Each number is 500 + 40 x the weight over its row's rms, rounded and kept within 0 to 999. Layers, rows and columns count from 0. Numbers have three digits each. The size before them is the row's rms in percent of the matrix's.

# gate: layer 2 MLP gate, 1344x512, rms 0.0353, rows 913-979, columns 128-191
# up: layer 2 MLP up, 1344x512, rms 0.0353, rows 913-979, columns 128-191
# down: layer 2 MLP down (transposed), 1344x512, rms 0.0353, rows 913-978, columns 128-191
gate913 088:478524550498474524562496463528444453508520554450464491485539516542568477467499521597496520516479465523442466467412442459511490418447494505583489522529477500471561500512445424530555563512427496
up913 090:432571525426466496526525426498464483502442488467505535510529434536477587522524485440454516485476474504482474474483513474488511491522515547538503458596610472475480507476482532537557492540413458
down913 088:557379455544539473487453585506506540554551493513511508503428586455481430519444487564545421567526475504505501538562530564546490500455479492429519486429459515568447509513498450469473493430598497
gate914 096:527502436543577505580557512494538456531567523484463544493539512482488491490561517465524563543543507478518453467429551487482515555490514548529530506475503554557496491485504542415442516464499488
up914 102:515474444496560438540489525408493456521525487467461485460535476486454496513557542561497516541501501448491435474471523478476551517489540579474502476536467510469533481497461438474545550430456482
down914 101:488461491423492425423467592433468518513492484564505421444505456491478510515468540546513472475475525533442507464515477521507538468516543434484476498492501499485513577480466459496535570490484509
gate915 094:459560463555525448514517381557484476460456552487553500428463466479488478499535485531520499493498455483571547554465517568479474528542464488506513460455449520483441485497544548507459471464534482
up915 102:601441563446499558479541526409542531587529456512439530513528541513556488510449514472543509514510570503491490499519543501530468497488595542490533533547523496540522507515479521447510548543467593
down915 097:518547478475529553536524470534508484504492534450510451446436501475518494472509415511482551568489467482583513515528527547512481524517539498467560500512468504509478457538519512463445512474461468
gate916 099:534460536493542481501465523480496570511479470514578545486470463444502506529456448495465530511417531535453418483535513444502491555489459453575484511532469578534504526567540484445467538455519502
up916 096:539449544476574473494513467444512505470431553444541505487571496538481524424531553548477581469442479382489525522502465426524504461508536528444514522470485496491507504512452513467497511445468504
down916 101:528580410524442520419509566540513464530512416522534557488415486429543564521502500497477491523514524490535513481445559475512529571546430450475492424447459514510461476552470544532446504492549493
gate917 101:466506461463497513533495525546571498488508555517512526463489486550555477451440501439494565400471635527521568504539474571577453483461483453517530532493510542509505559552610526509396466531509550
up917 111:475527534465496473436514528516472560533419437505495428458471421527487544519499530450505548454436435511470494491458519537543502451521497589430564515556452526523574496432435476524501458519510478
down917 109:490506474431471476484439509504494466546466474456439472516462444459536516530480556502414456538485420465528459541491549440458577459482481537526540522558492443484494520562425551517549520449438457
gate918 097:451474532485493565488509469550537506521534509552498523476545498538491540484462497483454476473494505507514497492521504496482494535528516488504483539560492510463480472468468475557503502462541461
up918 095:481481527488531476506499559489561493483444467562473519446582572496545460501445500458504515451546518506513562561518506455533556544566525494500589526492530439534506476500464504528504541466487543
down918 098:573504525533425496514492483502439554469549535401535465525431496499502487486577465536480500492432448493506460501460489536508505521455449540486441479494447516527503534483498480444517457562497450
gate919 099:488547496553456480574479530464518560496505562469450437527464480494529470540411470484574514429495517464558485559539437506499510478468512503523528556399475484478532563451480538494486496515457533
up919 110:437488539495452508542438482452546550541514531473432491544489468466491507495430448496470471442551524477512476493518454556540499528521465491527509481453504479450521541521503492575499500484472538
down919 101:509503537472557489437494466548516462523503453516522523434527493516477473518492518546486499558531465574506549442481512423497534466475490584539422477552472517480437483559489455478529498542578456
gate920 101:484542535516494546478506448526529455547458497526514513536452581496480471516516474502505540481529457534451443459492480452448452572582488462521492520444476467499501552494481512468553508552498491
up920 098:552477522509577484515479508465569478522515394469529577510529453537505505599524490508510408518439508541514487489485542458490445471535484515543518490458509420514523551475528522417509526519562459
down920 101:465423577488509486472577580557440431522529511449498533498502490541479549512521565452482464420548462478538413482569495550542588481461499567482581465471554467481517481480510454487477405538483472
gate921 110:438511528458495531479528453490547530564510524453444527455539541546484438575464423510537501509574509471508516513521509515539441509541491554585547528490548510519522549480509494538474509493538518
up921 105:459537515564542518505547518500472469510450541483476494476443489477489496511495509441499565509509527577483490443519539544467541603538413492474444443437630484460531496540552454538484505557422512
down921 110:529487463454491478570537486499543495463505438525497527528517475539522497519535520552486417420501467470443432579481457472492419469480569515487567571505393529571526555453533531510538506439536476
gate922 097:466478501402468435436487536539452570443539518517478454534558488537511470474473481523412527546486496491458482511537466421554488454447454542530505474450500555483520537505463561462599555502438450
up922 093:513511507541526518511528458527508517479460479419440469527499472465433503414470567527513437424545517546501530420551505534527530505506483486518496463530497539520487478509442483507510467539525481
down922 096:486491507499494461503491592427496455535541477519584524502486513515569509572567429481501538560465486468516478544458519503480426518472517510467479473542506464426536464539590530486437482496508513
gate923 096:558541477513505539527543517564498521451437511499567532582469517519503477436482550441530464470501468522457384441514507474458427435444491525531539557481524425466477493551475521539497485569544425
up923 094:461511482550521527530521493591410563470490476497512489480447473512537493510381505515464480432525404491424529469480501531435423468545500523575483460496504524535500499522521521518516501543582461
down923 095:541482507493480506520463522369573468557527535513500489467518521497486478485603536535493526539496581524545498500494497491576583520484507494427513512488512506508493493477508512445460500451428504
gate924 106:533472495501481537552494519500494419542531492541540575544508490501590492479514522501461564507523446515495420486520497518533444484535533477472552521539479554456497413493502514419514505480523577
up924 100:552486614531605519443501439424572541496502482493517494460502559545439435500535509518471448510530542441465458520525491452480484493437557425539533476498484529471492508510459498469459483555548488
down924 104:449507430513431460510499496539410439454522521540443455537513481491501542544486514451564545485427521535505559478476550529507509539571449519423469535511479468497529474527503525542443520526450469
gate925 101:486495511439494521520442501389478504453529474552534551558599508534461505529508478535485529478488569479490474523541546514553447524478481449512457484484513459499553606509438468496467520452438517
up925 097:533488481511559450478498553472528469478494469488491502455548496554439507553451471500498545525522449463487491542504511482519521528507497447511427492566506477469503476537488502493515497531487555
down925 102:492497505462501534551521443548485487514469467538481520525496465466547524456495484508541443474465601486464528465501508507465494467503525483466579458452518545556480494506535463462477536463463457
gate926 103:586527441469460469418508498504473541565452494543456527511528497501513509486541478498471465491528530529514496523545514570532512460454474489503443588544544487568491515503466492472561503516432446
up926 098:519491497525423547565466517533484489466519433529432574456486551502480501509536447525563458512471458466502511538497550493481518429462548562519478494529453520468501480479486521490529555468524494
down926 098:533538427480556522431447505510475472508503508514452496485474547516534498499442570492502553475502523505585487482481435518457524533468527477490474501415472454543501441508495434486454454476522530
gate927 109:490489531555493396462494488536499452505502502489492468524446481523548533456541460558488440497528449445429476433537404483522535510449518480522545495529484479429518473498469491494563447517529482
up927 100:479455583402490537578502569448474546477517437524487433551469550496507555561501524535561496508525530502457483455475506527534475508404516441594521544455568563459555488519569474551516479472475531
down927 103:530538402535550461472468472535504531539450573461513556459539468505464404435492450464462535467506469492515477543500502464452502477608467536401485493578475450542437488481441503522470486475507493
gate928 090:501502509470508459476482517479479516507452422548553551522441547502513483381447542475542480568563574475398489511567523455421444537480540524534466465496496505457511518528514527494525489515472510
up928 089:526559500521552508539465454470590491534469545428512515562441460517453559521487502560565456561474481464459473485434511487501508516512510488452472476481573508504519531514498534472392489528486461
down928 090:502440462477465492473497546543419448498543456563490495455481501544536410460464520469450526449565470558550541497545512509495526446481545523531536480438434514489458526476536434495571465514488507
gate929 092:463562517531536496480431532494473478526469450512539563533562431453439451512428463472498473469530500543419465493487552473500487578408518457526568508543559433509579509579546516520422569513432469
up929 092:537564509437540453409540490561514514502504499473540578522526467491489459446494484501497544533564502515461541479535509509470491455468500550520550450531449542485595565500502475464482496478468499
down929 092:482485519558432518548505479427545496483484539519453416431430499498490606494519537459507493467434422503532455550436508484539539488524463482506497522431481499488440451442511529514528504554519473
gate930 102:567512539494533449493556441504496455507529506509490475495541454492476485500545414510549575470495539521495597506524433540450442560516500448477500478463525457467499478523503477526540543459478515
up930 098:467522474486511515491528442525527461575514538513520480440486498420484457514501503539510422534577504481558510471527501480471508443448587500516427533526517470510421536479479518533495484484422504
down930 102:555483501523488531504488547507453612442517481492524562585475518544505556493485519455452511470417435496439506509445493532526455541505476552509495442509509514535591472479481543504508521471539538
gate931 091:440445409438537488489497532422532455473488543435524507459382560535504472527496488506462435545513462514454468493552432479506493508529481450463512505495520528448538522419536488475509465509490488
up931 093:500547443475522435526529478461502461499397536509548567529431486442510540447556589512518526500477427552552579439539513507490523469519499541471524463499478405534496482473454434483588485505514451
down931 095:487516518533486545439522519443540512492564543465479440498530485556486504599554495483506445490527519481495437513517535504468489544484497533509450520492528589482505511497513575508448469466529523
gate932 106:451518499487516480608467539554522515548485527488448465477544573619568493457477520477521504508597526582502524533492578514467509423500483512497470514445483530525482466491431457466511494510525549
up932 102:439454505411483486536539532445482512485507496468512453442536521577486550488505502442585469512525553511509487519437551461522384477489430503450490453472577538514513481519500473525492500485500574
down932 102:604549520485482509471513418497522504489498549502467533519511456481497492496552478552465565467480454495501484491564506516483557532477533575490490555501481497494484568525471526522508585504465444
gate933 097:522517500463445476523464431573451453458425495506483558474468547474411500418483499526419429468485452446489511502440408537540489558483480496531371575474488515512507473485405508487563518543428458
up933 097:585553517489508501465507457519506493516474460578518443564453415527403457534493478519459473578541434541482489485490509478506473493433544517479494504512564517500490509432548570498510485522570454
down933 099:425517479541443497564479481498482456494515531464487554443519588528560559453539517490519516394436575416505508503459505550452491503584451508508494499462493498460530468541453451515540513486447528
gate934 099:505456604423476497509472534489534514499501483532520468524521579536487486434406482461480551506482431448394455449479525555483495475504542484478511499499562486526538582484505494527506473518478515
up934 095:551518500487504484468531514537481494544539558495565446517476458534545547497471468480465497479472437423487509528554531504509538445437468461548454527390434461457511463441554440541495494460523454
down934 099:533540450553557458517527463516478484501462488467478526495520494482502514509469517478561455519523550557541507545553502476507502564538529506516525529585522549485510504499422467412484549527505525
gate935 093:537500472433507484580483502498471550449456518501466514476486468453493525573529512429551471508507524483517533559458536454470412461518498563521570497449537490576429546463522559533535568478494507
up935 108:507474535538525503492482506499488479500573534501561491514426510460547461375503532537511467505532480464487487503556449534522528514568499402523487519496494498453539472529501493487502506584531490
down935 105:494517503463546525560492425540527499452474518471464531518464450491541498454566517457536496494507512402468471544524469478533440470534418500531512479517503457538495580554464490532524533531531514
gate936 093:489500518432486533515473517535537496466517508542508487530477461487504550512474457383521477533436458479542468518520565542466495533506479555505545492517521498529519474472448539465554555510548504
up936 111:538495502540499519559547482464494501604498469515526518510534529546533441477513537573512592492541449498460572510453496473527530468472510456501482475481532535492536486531506548443456463483446494
down936 099:482552541432501510478466538484529504486505457502498459532498436511501476507487470445530492518480500503549513491506554518498451506438499522484559501491564472475484493483410511468573589465533495
gate937 101:476487531487460453501484513500450498535441487504452556537489485495539507424475429555511557461453464470435520519486445518486460516551483520508550450493505484492493479488508535474529529537484440
up937 097:496501454459471514468524423514497511523499452469499526552522533412431510460532454481443449517514527498502526549531550544488503408443565478423491449510509507525544545514454517438497507435464510
down937 098:450485561511479494584456572533456459508465556525506531518504495556600483500513473500469579468490470556505496520503441529499504530571512537583540490538506457470545554488597551507472488517542441
gate938 107:570481478453532536473492530440438499452561415525488488562513513595500503481430507547515473552529486446521470510510410530550468508508541532505484526458508506493503453491432478481546482509546504
up938 101:509495537541496512474459473545574399526458523422494519502523539519480498433531533503429537547488510475502563466515494496486594535496541518467429526546460396520475489470442480446507491468493468
down938 105:500502535460481496552559519439416560467564414500477489489489479550531500537506465485547512516519462530517458547456528507491476444516493502531538420465527554448521561561498468536526545582532509
gate939 100:452522535548441470509476487592516505489436541508502561507516496469498450494507515540450512520482425526534483495483463520521481505494431480517568465548474454481533495469513504550518456469434439
up939 097:517485546531506533473522503547532508463511544514535487439517512508527512522559482508528556558461472474497488504572498603478520525511468543507545544451545462516494571439510495498406476480551483
down939 099:480542426447493515500494517513449511473492472464476549593589478483468466493509510475474486457474481495453549496508554503525461525459554495474450426539466533500507437535575490513525499451510489
gate940 100:568507419486483494490460511512473481457496459559497567483448509490504494553494520535499487495487528442545549468447495470390548436463512520413523494575423483456407453493504502449588511465456474
up940 098:458418468515482533464448490575495502548524497575515578507516558434450453513512490495486472432487546557476466479532528520434455551524504533504448519443466540513556494510525480472448493429549552
down940 100:576515471446500474520513515484604475496482442503500494439491454523518450478478531574460493529449513494492541536442441484449480443456494501493507495495475480413469505495468450492543545549428426
gate941 090:515452572543504436501458441524546455447385569494535490459521504484433570498569474576504520533462431483538477536473502538477487463480507474500541518482482484474604546505485489522508475488498384
up941 094:436526458530497399444584467480423548532506442525429440463509445498485467469562579466503587567538555499530501464426552581499519529485549526481528482511472477490456518492457510513517512481482478
down941 097:525463506489524561552427504492533499518502581432551543499535555421486488535447468580460474454441464475453515569545416440499492449492494486543503484460532517566517488536527518541488488521523526
gate942 098:438500506550468472520425454464506443483444562519529506521486521479494515496465534532429479595550505461466474457475516544466508535406530541449538479557477420439436481430458501452520406512401489
up942 094:476547502445536468482497426502556456501486542478497495623400536434493488462519494457505557495499473473404519481442520540546533522497445552535606478447451427462471469513508478463556493502549526
down942 098:499450493636475490511490528428492538526471531504462535423566480543551522483474467491476513520477488499541483520561499462452494482506546515458407540552525561537592486503529490531481504502410469
gate943 095:521533536502499428579509445449484569504519456559427466552586489458550510512518452494529483503540518584525509585515560524474532579491502496549561456456518558565512519484526585481509443507530528
up943 112:560481508420458550499514482557530467491446518426540497470411463558513492501531550544490497470381494403483488514487478507483510502471505534494462560473507471493487483488509483487459563578498461
down943 112:555573531396534526538487516465472527493451439514510520562564514443576475523480510516490494507430470507558541569468511461504500516512505586483422456475562505500529471497564442505460497487470496
gate944 102:455478425498478469434477523504472421514538576444388500544515432538477537525449493506489502509474509506474549485512514490460461421417538496551477524504445459508487564534503450501535473437481463
up944 100:586454491450486492493520452496470548539514502479493539553539535424494483595442473453485525467494543482465497551556459480440517475493566532533484529499517509499486483594508482533516437483559470
down944 103:441524592542527514467469554487496449426454507475463458490469469583496506420543531554545462507438479614592491510434497493574533524552412516514518473555526492467494501416532497475438483493451544
gate945 102:498528497502448497501530459548505520600551476533457491502541470584497458528499485508519507441525514457466452521533438486586513544509543486589567546512528556424458533477529489512476476545484504
up945 099:537463498532538618441504500531517483541476485515463537490501537499544502538479507559453543450499515476513539510490484496534387520415467495495471493463542541565473618469448533555460513575525500
down945 099:488527505543513449529533433542476457554531491487541499517472494574467505467499529529511489456537555473481434517543486546522587509510544507597597563549483476461388509489532460462529477564475502
gate946 097:538487497518455477490479488508428492498472494519492493575538509573468508487470536475471448556494460493491505467510451492485472458427527517460584510490515546534442487550538465446496496556601467
up946 096:461485540555500470453544493511519436526574493455555517446549477486544575456515539499495548584513501437457534530437486610519509534435556486504473518469450549522582490547484479515450502458538529
down946 094:579473519450495502518421475566456532525442466547480511565512506548439445517473493505529450460483535528569489515535507443476520462505533487465528522507545524446437511438470522466575522518482492
gate947 111:505531469548534483536436501473575529542498509519577567470539541494508546547524554500528548493613533462555536465518464570428529493455553491458508518522486507517538501622478546454608495492538531
up947 114:605479452457480482470560508430426519537556463567432446457452463441450496391546505528430485445430525547512546520478487514570481571497453443511563505519472593476486400504461491467395554460397522
down947 109:571564491510486559534514455534541545447513576502570498419502473449489568476488536480474523508541460524585414414510495610407493480448543507492510555524528534510545490408508462537425454553565524
gate948 106:463409502525396470487526463482446437479453446493492508473525548470471518492424481560427513503453558502447569475408483497509425495422556511493488513486419518521473532473462500511576531508558519
up948 099:460498499559434481484434499538509487508442475488482547476494533479538456506454564552569557512502422525481540489419540555538475468493525524454476423525515525505427482482458486524549610516562509
down948 100:532518442516555576474567554475522541527521493524491498555508464513430504433535512444454421498468555473493441517587424467496550537542516417548513522489520477495555485574492535454445445491435533
gate949 102:520515458578437525508534525541455538522452492549430557518452493498476546486482477485550458536470493490449498511477452498370474454508512439546527563556553473472434493429550476483479559482511472
up949 098:443504481528461492481485529562472557475438476451512506421498560466455486514485501558495522527444468542506534506476494454630443522399476587457524485453554527525520598462529511512467551463523471
down949 100:601505512510430482451507505454500483549525540598470489487473395499529518452485489476539495426499506482514476511477515491376536475599488440498554435532442471428514418522457473485561438488501501
gate950 104:449566417454532543444537416504471479440524468504524516401479481446465479569465533494517427490469531559571505525557522485530479542548493451462506465518565610544545505459480500506457514484527504
up950 111:454498446533503518490542459527530469455479508448549549463503552495436498628501540500490518490555462526508507455509488550457510548473565482501483474471519528450542478477499460468517464547474479
down950 109:450497525532571554474540568499526458496442531487478511534450560499488508491452540557480593485455395579551448467454437568451523559524540512494472475491473477545514505514472458544486545454528518
gate951 102:418504510514536512457513505486483496570462497523453527566531520502508515603506487464459470505486504430461474464542563511479506461410534465476525501532544410455476500513489450578575536483487544
up951 098:476489534469483551533526534437448567494557436474477420575507498475477427466503553522452523458537488535496483497516529509568477494555508520465483462524475491505515510435516470498484533551516523
down951 101:556520456510546465480538521483579409466469590482544557454534578549494460484495456491511437556469482453515463504491463518476565451477453504558511559468497478440451521582490544474526430477559508
gate952 104:462474561503452515521514479551477567536561505539502484506520463532520504476509559458410517545489485521483431562491497520557490421484458570503467478448504507501505546522463465477506516491402508
up952 100:479542485479524484454405561454506545496473494482605494502461537514454547528529447489489491517511466495499518490443456528466461421548448498499616460463523484501479517508581509443494452501524461
down952 100:501499496452496515505524479590492447476516508517458479466546453463524474467470551537472485452528537540465477510505527494569524579482538468466389515534442511514509488481426445550503523518497510
gate953 092:447509491525502474480553477476521518481534499479431518530517513501436501522492489507546488518520456466427425567500511501481446488508447446536473542512549550475487488436450457541589538515522531
up953 091:507482472545496481524594493462513425519545467497522515476537514497523471405510511458447540534554480542537444497516503473478494524524480513538423488562489503489474538513492520588466570461416469
down953 095:494528531452466503476441507545542543471477550522490488532470484493493532602480457487551453497445541428499553499495495519544555488455497492459535516461491488546498459534565492452515453559545577
gate954 090:433519501454522532463562497536534469513505470503500475486566518465469535493449488520425444378538435538471465499493508526470467510490459462527469590465542507461545485525475463565517418451501502
up954 091:507535506593472505583513501514501516454488525523529509467498504524519509485475508526532508464544444550525467510432441562487500525529507507498506543485554485523542549580558476504451476469526469
down954 091:467516535416569518444544500469498489549506464506446437512549462471438502470489516506452503480517556505473530502541587457527464501477518422479507483554479482403535445439441518494547478513483536
gate955 097:510501541483449392485493466479510488454553470602536536504511479478491488430576527512483427504536553454487509480475475447501544488509466508438518495505537457525455447518503488518464545467462457
up955 097:520519485529437462442535505446498501482521478559449452506479517461531545510517518567546467510560500444475489500555501490548535492483506567471421515527530446505463495403503483526541499545460487
down955 095:529464503490544468580512476541504528566465528418510518502556536515450476557522483438440525491472508567562527554432535500509476523481533476520516503473479553518522521571481485471516505423525469
gate956 097:500503504515513539582490529451507522456423425506511507539484509485519517514515511444522465525545493534497536596530476550481436450454517512424470471444493570491534484515491546510483544436491530
up956 095:440504488543514484589460526504504507454492392526557506510552554520521467517514533506475435501475461491511483542494515517506456401519526443367421478500514560466545451536439539459494569450507440
down956 098:507492482478461460499549463523492520512548576473510498463525494515509457495478492539472581439477481465540495434412453459467528487484529524574540553544480506509474479532465542453514457517465468
gate957 098:592454482541501438494492576526544472532472538570476468541482493486494522527441505518461477460463456458431504536584509558555495602507532483470469525457476483532513490495488517446486484527494513
up957 094:518410557517461550585484525529548509457528487471535475487475502491524471559396500505486488503546486442456609486509494590444567587457504463421587495487517525483486450522446580475549543488452494
down957 094:474563505420543467486483526531509553509445438547528501454490509591532509540549462519517523540514538499515441483455522432509469468520501578521437431521509464554530534505595498531502471473428435
gate958 102:489474482420481527535470526520535427488475571462542494449467492528527438516531546525493474592481509569470584449495518570359501542486510458556500512500467522496502560526519519445558421528535489
up958 107:488511567440506461505539523509505463474459505498533473498404450586445477546474492528493525467526569486470492421510510528488543548479437523512475556504464454444522547547521534572652516465528496
down958 105:535500504515453473459466490516490531483490509534461484578508490461411497419486434424524521430518503436449493540529456496580552506522460574507531534517515491423534431481497511466424539409528462
gate959 102:539521511490514531443505543426473478536502501562518430467567490564471471481483524521513493537453508521436503530499545504494563509504437541442579508505571529507484531493502489475439533459512444
up959 099:476536503448478550534562483495511456513487518510525543490505561546472543446486525507548460412512502416436443546527510457427487519547568455497548482542525475504505447538460495458515559467487477
down959 101:489451513486467438510466490495508517485463538421449524437583462470476486478470557487493538590495476530574550474427489500538516545502500440506488502440507507463495520463458557501470444564570556
gate960 105:616492571490418477540432484543590526543500519477506554525460510463480497474554495486477544522446482493463488452582476532385449428502533474469478517515514514485526605525468478365506518455462464
up960 100:514468556453469494507426526492536505508457515456483528540434436496540485472501471555509486582480454481502446444529437452382512486498509442462429495445487560471409577515516419458492448517541497
down960 101:474581501505443438489525485502506476448495531477514489462492586483433486505513533477460572443466580561503545560470477529471451525486491568513581554471536450556573499444470552537555479477532539
gate961 095:499474519466532522522545451503507511468547550420548519499512512557399444420578493484503515493481525523559469546456549512509429520551463448488447489528486509540482474440518543464454420478522498
up961 098:478503540443575544500488531481488497503552533467527546429528539524453437482536497495491480535587538485515439517443554514469456489561481453479498507512552506493607443482500456539539417505519495
down961 099:501479529492519513472496524450459486572489476540463462459505583521552489536475525488518496478507450474424554544503522522525517463505510497474476499448566530493591556509439407533508489482457445
gate962 099:464467445474509446465559461518400541457504450468468495512506430527499469476548453546450497465472521527418582501545363489499496492473517495537550541517428517437510445475470442529513543493421448
up962 096:486475500504455534481469521550503468503506462448507539530500524476590544506580483493463528509460455408550524547543560495463481432507497472506488455476521480503479529622492549440478533485487438
down962 097:512532537501483475505547499423481480554524569519458467506549477508417477510415507508494508469449563496486432447479469506527520562483494513502523507456510502500471493390468521565511504488519611
gate963 095:524514536482426443454486630558538486450474519453547527533613489443550489441476530531552478487430491461444463484507500538516504496441498513481490600479471507480531423496462459496512499461431455
up963 096:502511435481415544539517475486500464437565473472471497509476550455536472455550513475469530442528498438553450422594517496482544538477470532526548463485488539460507490514484475504488507448429452
down963 099:488447476533502463461515512526431525584464543549514540518514479515474534538503476485523477514471500579497567563443477504514498468502534428452413478540529463560463450502494498490460449570558554
gate964 102:477518513509438511460515474457506539495463528482513510479526433506478517533423593540573492519529548514574533495521493489550496459514521473501535563469567529618475550430532514502494427482475538
up964 113:441518472546474489406542506459490479491528539511489463525519463591471456544505528571496440526520495463489532451532463508459503424414438487503543582464528539520494515445451475482547496465507505
down964 103:509467491475522522552476533490503493496486453516458474508523537551480410481546460496479562508447479495482457551513543505505502539503537514601501476442551588439487476527457534491483561455505521
gate965 099:465478559470555519456511431584479529543473519501507449522488476487473533552430497513480499525449454492500512463509475543620532504523499494510449531533527513529494522458487450527468413514518512
up965 097:477485561407447479517453502495476498524498539472497513450535483455473523533471497498528464542544475477489522567504530485518579470509496457476566507517454556451561560472471487520492482553496483
down965 099:527528476560535509453514498528500500491473471510540500545449540555528457504520462503497499442432492483494505453517475527471460500489515485510489421498557489565474464490552485532491520464495511
gate966 104:442530524557454485515500466512543506529485406480525591535469494496476514553514492465478533541496451520560447455506530512429514545424484428511481550566512513461449573548495500519552474453513483
up966 098:514432545537463474533516480577483495537556498463548481535471513427509495516502552462481506502539481532524533553572517447559512494491505509482499480477590489501467506454491489444448452513478433
down966 101:466564478407513466538453475424504508507482464566463488419557446594511524508538453484535485498457515468481471468452481528450512491438482505500470484505450539496501463551530498561556488476518559
gate967 104:480573533501552504432491490468583540514487526417482469431535495520439564578486490495503464482582549531526460562564527524500445561513517492584507486458456549544510525460599510559464478507495489
up967 104:486509473506546382520503488440563468488439496408507494483604466556402481509448525554489452473500518477507536562590517472571458495474454492614508529448397589512504466509537436505503568483399475
down967 099:549430539479486507461479515540442544551556495590486508500460511502569432474531496468505507447383431549462483478508516536492530432485526546454509526591509459526519534483427515444599567513528465
gate968 105:452542496503509519481515530542476526434525483487444486524473507538572514492537494533534484488453474473530499478479562474469471409435472463487481474544489461477505459538544503500489527497548509
up968 100:504517428484562454578535444496484492576533609568460547502414472502533480500479505511560498498534494497496491522597548548475456484432452512474502496529460503499547517507453515514530498546536491
down968 103:460511496495498406467532500444539461393450404482488487494527514479482491534486520538423555460465551537477527506501433496498550532520509496556489514489546520598475469468567546440479437495507554
gate969 104:565538440545479473492451485496525425450592474437439560500566513491410537504502437481463529467544535517522489534420534574466455491526501469552493428522577537516500514503495530558472511422520502
up969 108:490490496544475426479467480556478468472549447478458489441521521448448489436522534468405470516505587546534469558502519510498500566507529484512482486484513491484499531500459469556484466484506441
down969 106:491525487478506486446516511479493504493518541535471424444468497557524520433510503439512498490498510482457522534525496503498509566519464519455476550507525480525571513612446464427478471546425502
gate970 103:432482508569552440492480505505462514541450524491530502463452520467533527576517544472558474537507503443570489506517525565485441499488485492468580521519523490548566455526570526520573525508557492
up970 107:416465507564531421466462499525473471490424535520428471440479467384519469524536568522533506532483454432512443500571562588535453447462428489504480530518519482475496460455460476558561579503479520
down970 086:538498538538462508457561540541546558449531523554522513418578458561512475459431527490439630517439550505496485511508523458509559490589502565557418511447461515474470494456459518535477512482487508
gate971 104:573519437527503522580514485494442501567494576469482455520464437499512465527469436566500519464473560484512448506356545537477554494522517446501477474501446487480523510495489497475530527507548491
up971 103:550530507565452500469513450506539477497533463440460523550506468532477464498503478437475526564448501498468524512481489494521547494526524431487435521497505500508503568516567447509527521483434462
down971 100:488506530509484475447495472495579543429513496543480482569577547484468509482493552531420530479513513537497522489607507482514502394511524527529533511432532424463485574565544445443502514492451450
gate972 099:520491493511511462506410493552497407449437458535531529511485529510456524431448495538435518490460496523433506483507466496522474514502483444528473533493426455433467547529466500539461471500487477
up972 095:568447518504396513459493454560414498496536498545494485545435509464501488520481461512462507502448452490439470589466512524527468534567537489598523443471531522503469479455486510562473500434433536
down972 102:459534477488599525546510547427584471453487577465525549446523494542527497438502558457554442518536525521538546418474487495468575495456436551382518552489513449485537482531543545437496514529561481
gate973 099:453495480494550512451533466520545464447510587487443461514456512468493456460483512507516577483516510514492511495482542552479575541557486489472530521492564483557486516448510513462547471577518530
up973 106:561523536531471560449454545501546525526473488529530492476506507483513515502595478485492467591495496489556521503535484500517456502494493515513500530555499536545458492450530493500513500520524494
down973 101:515465492479577529472523514543516488472454524443510447565481488438483540463516482522517501489544454593541492481491470551511552523532473524494523515459457471530443483454455498544513528580524570
gate974 104:469534529478515479479483534525555598527535536540504473469483551457455498495501475449465474461485576502520508510477642505535516448523518541552497560484532525566556457488470501490480434433552534
up974 109:542481433514578514487566507495464459505465447451443495423482498509508560575517542540474536496484521524531523496523452480546542502489555474499474468458434440484454541588549523524573479489424495
down974 105:518514470477500494478485543465605520577589477552504439509529527508487506527484562507457470466511508541516513494466622548536523492505462481448525534530516499534500433536490475463496485492543529
gate975 093:417547511515491539538491463502499481537479467528531528472520463626552472517489506438482450547465527420564448429455476509539472500428490475504488553479537454461458466499475463551543484481545468
up975 091:493464504520390469444486490498503469520421497542537510583547419423544578464506558479481531466540491429468534547467496460469534531481508532468439423479498465506497489397566483458604509505562445
down975 091:523523516475604503568506533506462574466593490483512486456499555576468428518547430531507498548396539544555492482558514520583502458523477462559554601474522460486458514545426532558397560464468485
gate976 099:459515511485512450489455478523520450517519480535430503447420425464481502439450512564477505531446500509391557493460521510440428464522477590412421469457479521463515499487433510475553566492534532
up976 097:491494471517519491517542585464508497553577453545577393575498551556455471493525542492526556503455480418535479457539567471498546506529428482556517591512451474511537436625561537521504503414420501
down976 098:544588531514468547455456439592496526422428519477433592428522447446528548457486498490508482522496555553474567550481458521489488487477506535474489404564502477527451527453464483459504550570572497
gate977 094:554545501510438482534570548494467539528541535464518440443480537415596487505454492531535480596426571511563480524514508499481527444422505446482457415549503390562480514476531535487402545506509492
up977 099:478499481512451464443498528558455530504410498552567445479472523406531506502506473476457435566486495520450479478483555504496505504469482443453518523507506439492484507460480468454442499485510417
down977 097:517504484536591518512431448543538469572491497483513572578408468558467528520495423532472573416579505501493514446503494538508469476528506488492500570541513554479521398517494516457551465510519518
gate978 102:510458469505477442478516407411523453486495524530568478475508459519538523408517490541481502512568497571577518554460488560551483541475446480508505498452477498494487437497466501531517512433588487
up978 099:481452524489532530557507448466503553510515517512496462504543493474522392521464470441549488543532430534506499529492432424493474477503508457498564542533501559503495511534448550523415475483491552
down978 102:581503465540443462515459466471522460530501559450465482471474482533455563425557577554410477529526530486514527494473525521527539513462482524455514496493486482467532523508561422486527472503515476
gate979 100:486561510491543437508518523462501514430444475536509550460559524522504529472449445483509471508485508460480483479487474494511447504465530509468490524541479494483531508554547527466473521437497465
up979 097:530551561461517509569498599499468576517483495560548451570523538506484517514456525500552469455472487511507512470462446490469515604461544515485512540447498458486522554624548538555513527559521450